Part of a small language model's weights: no biases in attention or MLP, tied embeddings.
Each number is 50 + 12 x the weight over the matrix's rms, rounded and kept within 0 to 99. Layers, rows and columns count from 0.

# up: layer 6 MLP up, 2560x640, rms 0.173, rows 111-130, columns 400-479
# down: layer 6 MLP down (transposed), 2560x640, rms 0.172, rows 111-130, columns 400-479
up111:46 44 44 28 43 43 31 50 73 64 75 48 37 60 49 57 72 53 60 34 58 43 41 29 52 42 47 35 50 27 60 55 51 71 50 31 62 46 59 51 89 38 69 58 52 56 53 42 55 79 32 39 43 45 53 54 43 50 47 67 53 35 71 50 38 66 61 60 67 37 51 26 27 57 49 21 62 50 42 33
down111:68 49 50 68 64 45 37 51 45 51 51 53 71 59 62 47 57 38 44 48 23 51 51 55 53 43 75 56 66 34 62 60 41 89 54 57 69 28 58 56 28 51 62 67 61 62 60 49 59 22 61 45 44 51 61 49 45 35 37 54 51 52 52 60 39 61 16 56 47 41 51 37 53 73 39 45 61 35 60 64
up112:38 49 65 41 21 34 70 49 32 34 36 73 35 55 69 60 44 63 47 64 35 59 40 45 58 68 50 58 54 37 41 37 49 47 41 45 65 41 72 47 45 61 58 31 28 65 45 27 53 50 39 53 68 39 39 39 49 46 40 69 51 46 54 57 56 35 48 35 45 66 43 70 50 72 40 64 55 27 33 36
down112:51 54 47 65 50 42 52 71 57 70 46 64 45 31 66 73 22 56 51 43 39 37 53 52 57 69 61 56 39 21 56 43 45 37 37 22 37 50 50 40 37 86 45 43 54 55 38 49 56 37 51 48 41 63 50 58 53 41 46 24 64 75 52 36 25 70 57 61 48 40 34 61 45 30 58 62 36 56 57 63
up113:25 42 51 26 43 24 58 50 57 60 55 20 61 54 25 55 64 51 56 70 47 42 61 61 37 34 59 51 44 35 38 48 42 49 61 36 40 59 45 65 37 67 60 54 59 73 87 50 63 56 64 41 41 59 28 27 67 46 31 65 65 43 60 39 54 53 67 46 32 80 43 45 44 72 68 42 17 26 46 56
down113:18 71 75 48 49 65 64 36 43 48 29 52 73 44 72 66 43 16 38 49 42 68 52 31 64 73 67 52 36 49 63 47 57 55 52 44 47 32 27 75 54 71 42 44 66 43 35 44 53 64 66 63 17 57 54 41 37 33 45 34 55 49 60 59 55 52 36 41 41 45 30 44 50 42 16 64 42 70 65 42
up114:43 57 56 34 38 52 55 51 57 57 54 69 54 58 57 56 47 60 54 53 45 54 39 43 61 64 47 50 63 28 51 39 40 58 51 42 32 51 56 38 41 48 55 44 44 35 56 48 46 43 42 51 49 60 37 43 47 76 81 42 50 49 52 42 50 33 47 48 56 34 58 39 47 57 44 55 56 77 50 68
down114:39 46 59 48 60 34 55 50 50 49 73 49 59 65 53 47 43 34 46 63 60 34 57 62 50 56 41 40 70 55 46 46 23 41 45 45 59 51 54 77 61 42 52 43 62 46 29 58 47 32 65 37 46 53 46 52 61 45 49 47 50 58 50 65 47 40 48 69 41 52 46 64 41 50 52 46 61 44 46 51
up115:35 62 60 57 44 57 30 21 43 72 67 58 55 60 49 84 48 26 29 49 44 65 54 38 59 51 48 60 49 44 64 27 64 68 43 46 54 62 49 50 54 49 54 62 33 66 77 53 45 46 51 50 43 48 24 45 48 50 56 50 66 46 24 66 23 44 57 56 76 41 69 50 29 38 43 57 48 43 42 45
down115:61 46 40 73 65 48 36 54 49 51 50 70 21 86 40 61 64 34 47 09 40 39 48 56 60 70 62 63 65 56 19 57 59 40 33 63 21 52 55 59 48 45 50 68 55 47 77 55 22 47 55 40 40 57 60 42 82 52 47 55 66 33 32 56 62 58 37 34 42 32 48 61 36 47 69 39 65 27 41 78
up116:46 42 45 65 39 51 34 37 58 57 55 33 61 19 55 43 60 42 40 38 57 56 55 15 42 73 30 54 42 43 55 51 56 61 38 54 66 40 50 52 39 61 55 25 28 59 26 44 41 43 47 42 45 34 46 43 53 66 46 45 58 33 61 55 33 49 45 33 65 24 43 66 38 53 32 48 52 24 45 80
down116:68 23 42 63 62 48 80 39 36 52 27 57 62 69 31 24 53 44 59 40 20 51 45 46 56 69 75 45 33 35 29 25 43 59 65 42 34 44 54 38 48 37 62 47 34 22 79 22 63 61 49 56 40 39 35 71 48 51 39 36 41 62 36 51 47 52 47 49 63 68 43 63 40 45 62 67 36 76 27 57
up117:48 37 37 50 45 48 69 49 51 46 54 49 53 22 73 33 47 45 37 44 60 50 56 61 36 66 48 58 56 50 49 67 54 36 33 55 51 51 55 28 56 46 31 50 72 72 44 70 50 43 54 41 56 57 49 48 46 36 44 60 49 57 79 43 62 55 74 63 38 32 31 45 46 44 51 76 59 47 36 50
down117:42 54 59 44 65 43 62 34 65 59 60 61 54 55 44 52 28 64 62 43 49 55 65 60 36 16 63 61 30 50 38 67 27 41 44 42 47 62 42 61 35 60 57 48 25 40 59 61 58 50 47 49 40 31 33 46 25 34 60 43 63 35 51 43 40 49 54 59 46 22 67 39 37 61 62 72 45 39 60 36
up118:68 55 36 63 67 27 46 45 63 66 42 35 37 40 51 41 66 74 80 38 60 49 33 73 34 75 47 56 50 53 25 65 43 63 56 52 47 52 61 44 23 55 57 38 62 27 41 54 71 67 48 57 54 47 61 39 70 66 47 54 53 67 54 52 46 32 82 74 47 36 60 47 54 36 56 67 63 62 54 66
down118:45 48 63 68 46 55 26 47 42 54 56 56 44 56 63 39 54 47 51 55 51 33 37 51 52 45 55 43 63 58 63 35 57 34 30 48 44 60 58 58 42 39 34 20 64 68 37 57 44 42 58 59 51 23 49 58 47 49 36 36 45 50 53 41 53 38 40 35 73 63 52 50 62 37 54 55 48 42 59 46
up119:53 52 56 58 43 49 48 35 53 48 63 70 46 49 39 45 51 42 67 29 36 42 79 60 67 52 40 48 41 39 40 48 73 62 39 52 42 47 58 47 52 45 43 56 46 63 43 65 48 46 41 53 46 49 68 66 39 55 53 58 71 56 45 49 70 36 35 45 38 50 30 60 52 49 56 67 34 43 32 47
down119:56 61 53 44 73 34 45 48 54 50 57 56 79 38 60 46 57 61 58 55 57 46 34 43 51 62 33 49 45 53 58 42 62 64 56 20 42 28 52 57 38 66 64 55 53 41 59 39 52 50 70 51 29 54 36 42 55 77 22 55 67 57 59 61 55 73 61 46 40 42 67 51 77 59 45 40 60 57 27 58
up120:76 36 56 49 67 55 63 39 58 55 70 35 37 50 47 66 41 54 47 26 37 48 64 70 53 35 38 50 57 59 41 50 34 47 33 68 85 39 37 52 56 71 30 65 29 46 65 63 60 50 43 62 56 43 40 51 65 50 65 51 47 51 63 32 56 60 61 59 59 37 73 57 50 38 39 59 67 41 39 45
down120:40 42 51 41 80 48 40 43 47 64 48 50 36 38 69 53 63 39 53 46 45 49 54 58 49 52 33 50 45 66 42 54 55 44 38 57 63 68 65 59 71 46 46 65 30 45 59 68 52 36 41 56 30 70 65 45 54 28 62 48 66 44 61 51 58 62 49 44 52 40 37 40 53 47 66 61 43 55 76 58
up121:38 51 42 34 58 52 38 40 58 79 42 43 44 37 39 36 39 60 40 60 51 57 40 58 51 48 50 65 58 44 58 53 67 47 62 60 29 52 48 54 45 64 56 75 66 68 63 31 38 55 70 59 41 56 24 53 58 52 57 58 54 57 59 51 59 52 54 44 46 49 49 46 36 56 58 43 45 51 56 49
down121:53 53 49 57 48 36 57 43 35 36 60 54 41 50 47 42 60 45 56 31 33 43 50 40 66 58 56 37 45 73 43 45 64 60 51 53 54 59 51 31 60 33 36 49 51 70 54 53 51 48 47 52 74 50 78 56 62 55 39 35 54 44 60 56 40 47 33 26 66 46 64 55 47 35 59 47 42 51 55 37
up122:55 38 34 53 73 48 49 46 50 40 63 28 61 48 55 51 39 62 52 68 51 34 42 40 55 49 56 68 47 53 41 47 42 50 62 61 53 58 32 73 52 61 64 43 51 58 53 42 41 60 53 46 56 49 52 51 39 52 52 40 48 29 39 49 46 52 41 36 45 53 44 48 48 52 59 55 64 58 51 61
down122:39 32 62 53 50 64 69 51 61 48 33 65 45 46 66 59 51 60 52 65 41 36 60 47 53 45 65 50 63 50 35 20 47 45 48 62 48 44 34 57 46 52 63 50 59 54 50 53 43 65 60 43 55 53 73 40 48 57 33 57 42 67 38 44 50 42 49 57 32 47 48 48 37 60 56 62 52 54 65 47
up123:67 18 64 58 35 60 47 50 50 59 35 41 45 52 55 29 62 60 23 52 67 61 50 50 47 52 55 54 82 48 59 36 43 36 73 56 28 38 37 36 40 57 27 27 34 33 36 54 59 62 47 48 56 58 60 46 43 65 48 54 66 31 73 58 42 61 33 52 51 37 56 30 42 39 55 66 46 63 40 38
down123:61 50 49 63 52 51 20 50 56 86 68 49 56 34 47 55 70 70 60 36 60 54 58 22 61 66 39 27 35 49 54 58 42 62 41 38 50 48 46 30 57 38 42 47 55 65 47 40 42 39 52 60 53 52 36 41 73 26 50 67 56 61 58 73 52 54 65 40 41 58 40 38 88 48 48 12 45 37 54 61
up124:59 71 45 69 56 48 48 35 31 72 40 43 38 64 49 38 44 48 43 54 57 33 50 43 56 42 36 62 52 55 16 47 32 33 27 46 54 76 53 32 58 31 59 39 49 62 34 46 23 37 63 66 59 58 48 36 56 46 48 56 31 65 34 60 31 35 39 72 34 58 40 81 59 57 68 57 34 49 37 59
down124:55 37 30 68 34 44 42 27 37 46 64 54 56 45 28 35 48 33 38 59 42 70 35 53 58 46 42 21 41 49 55 53 41 46 59 67 24 48 61 18 48 51 62 44 49 40 58 42 58 61 41 44 45 45 44 82 57 40 49 25 35 54 73 51 21 41 45 25 42 62 42 34 51 32 40 48 48 34 52 48
up125:51 65 43 36 76 65 56 35 42 63 36 56 30 36 61 47 62 53 42 49 53 29 34 32 52 63 55 31 42 44 43 35 62 51 41 44 63 68 26 56 50 62 62 43 34 44 42 56 52 69 54 55 45 49 48 51 60 48 46 57 26 36 49 66 65 44 49 41 59 38 48 40 56 75 52 64 48 51 59 54
down125:59 40 68 54 65 64 43 51 20 38 42 33 48 60 47 52 41 49 51 36 36 61 54 41 30 57 54 50 41 61 51 48 59 51 44 51 23 33 60 31 36 37 52 50 58 64 74 58 58 35 33 53 57 52 30 55 53 55 53 45 50 43 51 42 82 57 63 69 59 37 62 41 35 54 46 49 60 60 38 51
up126:48 58 64 50 50 50 40 59 55 45 41 65 66 65 59 65 63 50 51 42 55 48 48 27 44 47 50 33 52 49 47 45 67 38 55 43 59 70 56 45 30 53 44 52 56 48 37 64 55 45 62 37 33 65 27 44 64 35 46 48 47 36 55 70 64 45 51 58 63 69 57 26 47 47 58 66 55 35 35 51
down126:68 60 58 45 77 51 26 51 56 59 49 50 57 61 53 51 33 53 40 47 57 28 68 35 55 44 70 46 33 47 30 55 54 36 55 50 52 74 51 57 53 42 49 49 52 56 62 55 64 68 58 45 45 31 62 59 59 56 61 51 56 72 54 29 84 65 45 45 56 49 51 50 60 61 33 31 47 51 47 53
up127:41 49 33 39 34 34 50 41 52 52 38 50 24 34 57 37 49 48 53 38 55 35 37 50 53 57 51 64 53 42 34 48 57 33 16 67 47 70 57 42 64 48 59 54 60 59 54 42 64 75 56 46 27 58 63 34 40 54 46 42 65 22 40 29 53 41 32 43 41 56 58 48 52 54 46 36 66 49 82 61
down127:36 52 60 52 24 59 70 39 21 48 51 56 69 59 43 49 38 62 55 45 42 75 52 57 44 49 42 43 47 41 51 54 41 63 25 35 58 64 49 40 38 55 76 55 42 48 63 40 62 51 55 39 54 43 31 37 66 51 37 44 38 49 31 78 48 61 55 45 40 38 34 60 45 53 62 66 54 30 39 47
up128:40 46 69 50 51 51 46 51 36 30 54 65 59 61 31 65 36 44 39 30 67 60 49 52 41 50 55 50 45 48 51 58 43 55 58 59 53 54 47 47 66 51 51 49 37 34 75 51 49 64 42 39 53 55 46 48 54 48 45 62 43 49 56 53 48 50 48 55 39 45 32 49 24 67 49 45 62 28 50 53
down128:62 43 38 52 64 40 77 57 46 57 50 43 45 36 43 77 49 47 34 43 49 60 22 35 42 39 49 50 36 50 65 56 50 43 43 55 47 43 47 57 46 63 47 43 25 54 56 60 50 59 62 45 47 54 51 46 53 16 29 48 53 45 27 46 37 46 62 51 51 44 40 36 64 47 34 53 34 37 41 52
up129:66 57 42 52 56 47 44 61 48 44 61 45 63 50 51 37 52 36 46 48 53 42 33 75 61 55 48 61 52 36 57 33 55 49 53 64 54 45 59 46 43 54 73 57 55 63 63 82 63 54 56 56 28 42 43 50 78 46 50 47 33 59 54 43 50 57 66 23 52 61 55 68 64 41 38 32 58 45 53 53
down129:58 51 35 63 61 45 62 35 47 53 57 29 66 33 48 49 50 52 49 61 43 31 56 69 61 43 55 56 59 56 51 55 30 54 44 63 44 65 72 39 61 82 62 54 47 49 75 52 64 42 62 60 50 51 40 45 45 65 46 69 59 41 53 38 34 50 38 36 49 22 41 60 61 55 48 49 49 53 32 58
up130:54 66 43 52 36 59 36 37 49 52 36 58 57 54 53 41 63 47 65 35 47 55 55 43 70 46 49 43 60 44 47 49 44 28 22 57 60 46 46 33 55 48 48 50 56 61 50 51 54 77 58 45 54 38 53 44 19 52 37 54 57 68 48 66 78 55 38 32 37 43 57 57 68 60 49 39 47 54 38 44
down130:68 44 42 52 53 57 56 70 44 61 48 58 54 41 53 57 36 52 47 41 51 35 38 59 40 41 67 47 53 47 45 61 44 62 50 46 41 37 46 55 44 43 32 52 44 59 44 47 52 59 59 38 52 45 36 47 60 49 43 49 31 58 38 47 40 40 39 54 37 41 48 53 51 56 59 48 57 37 27 52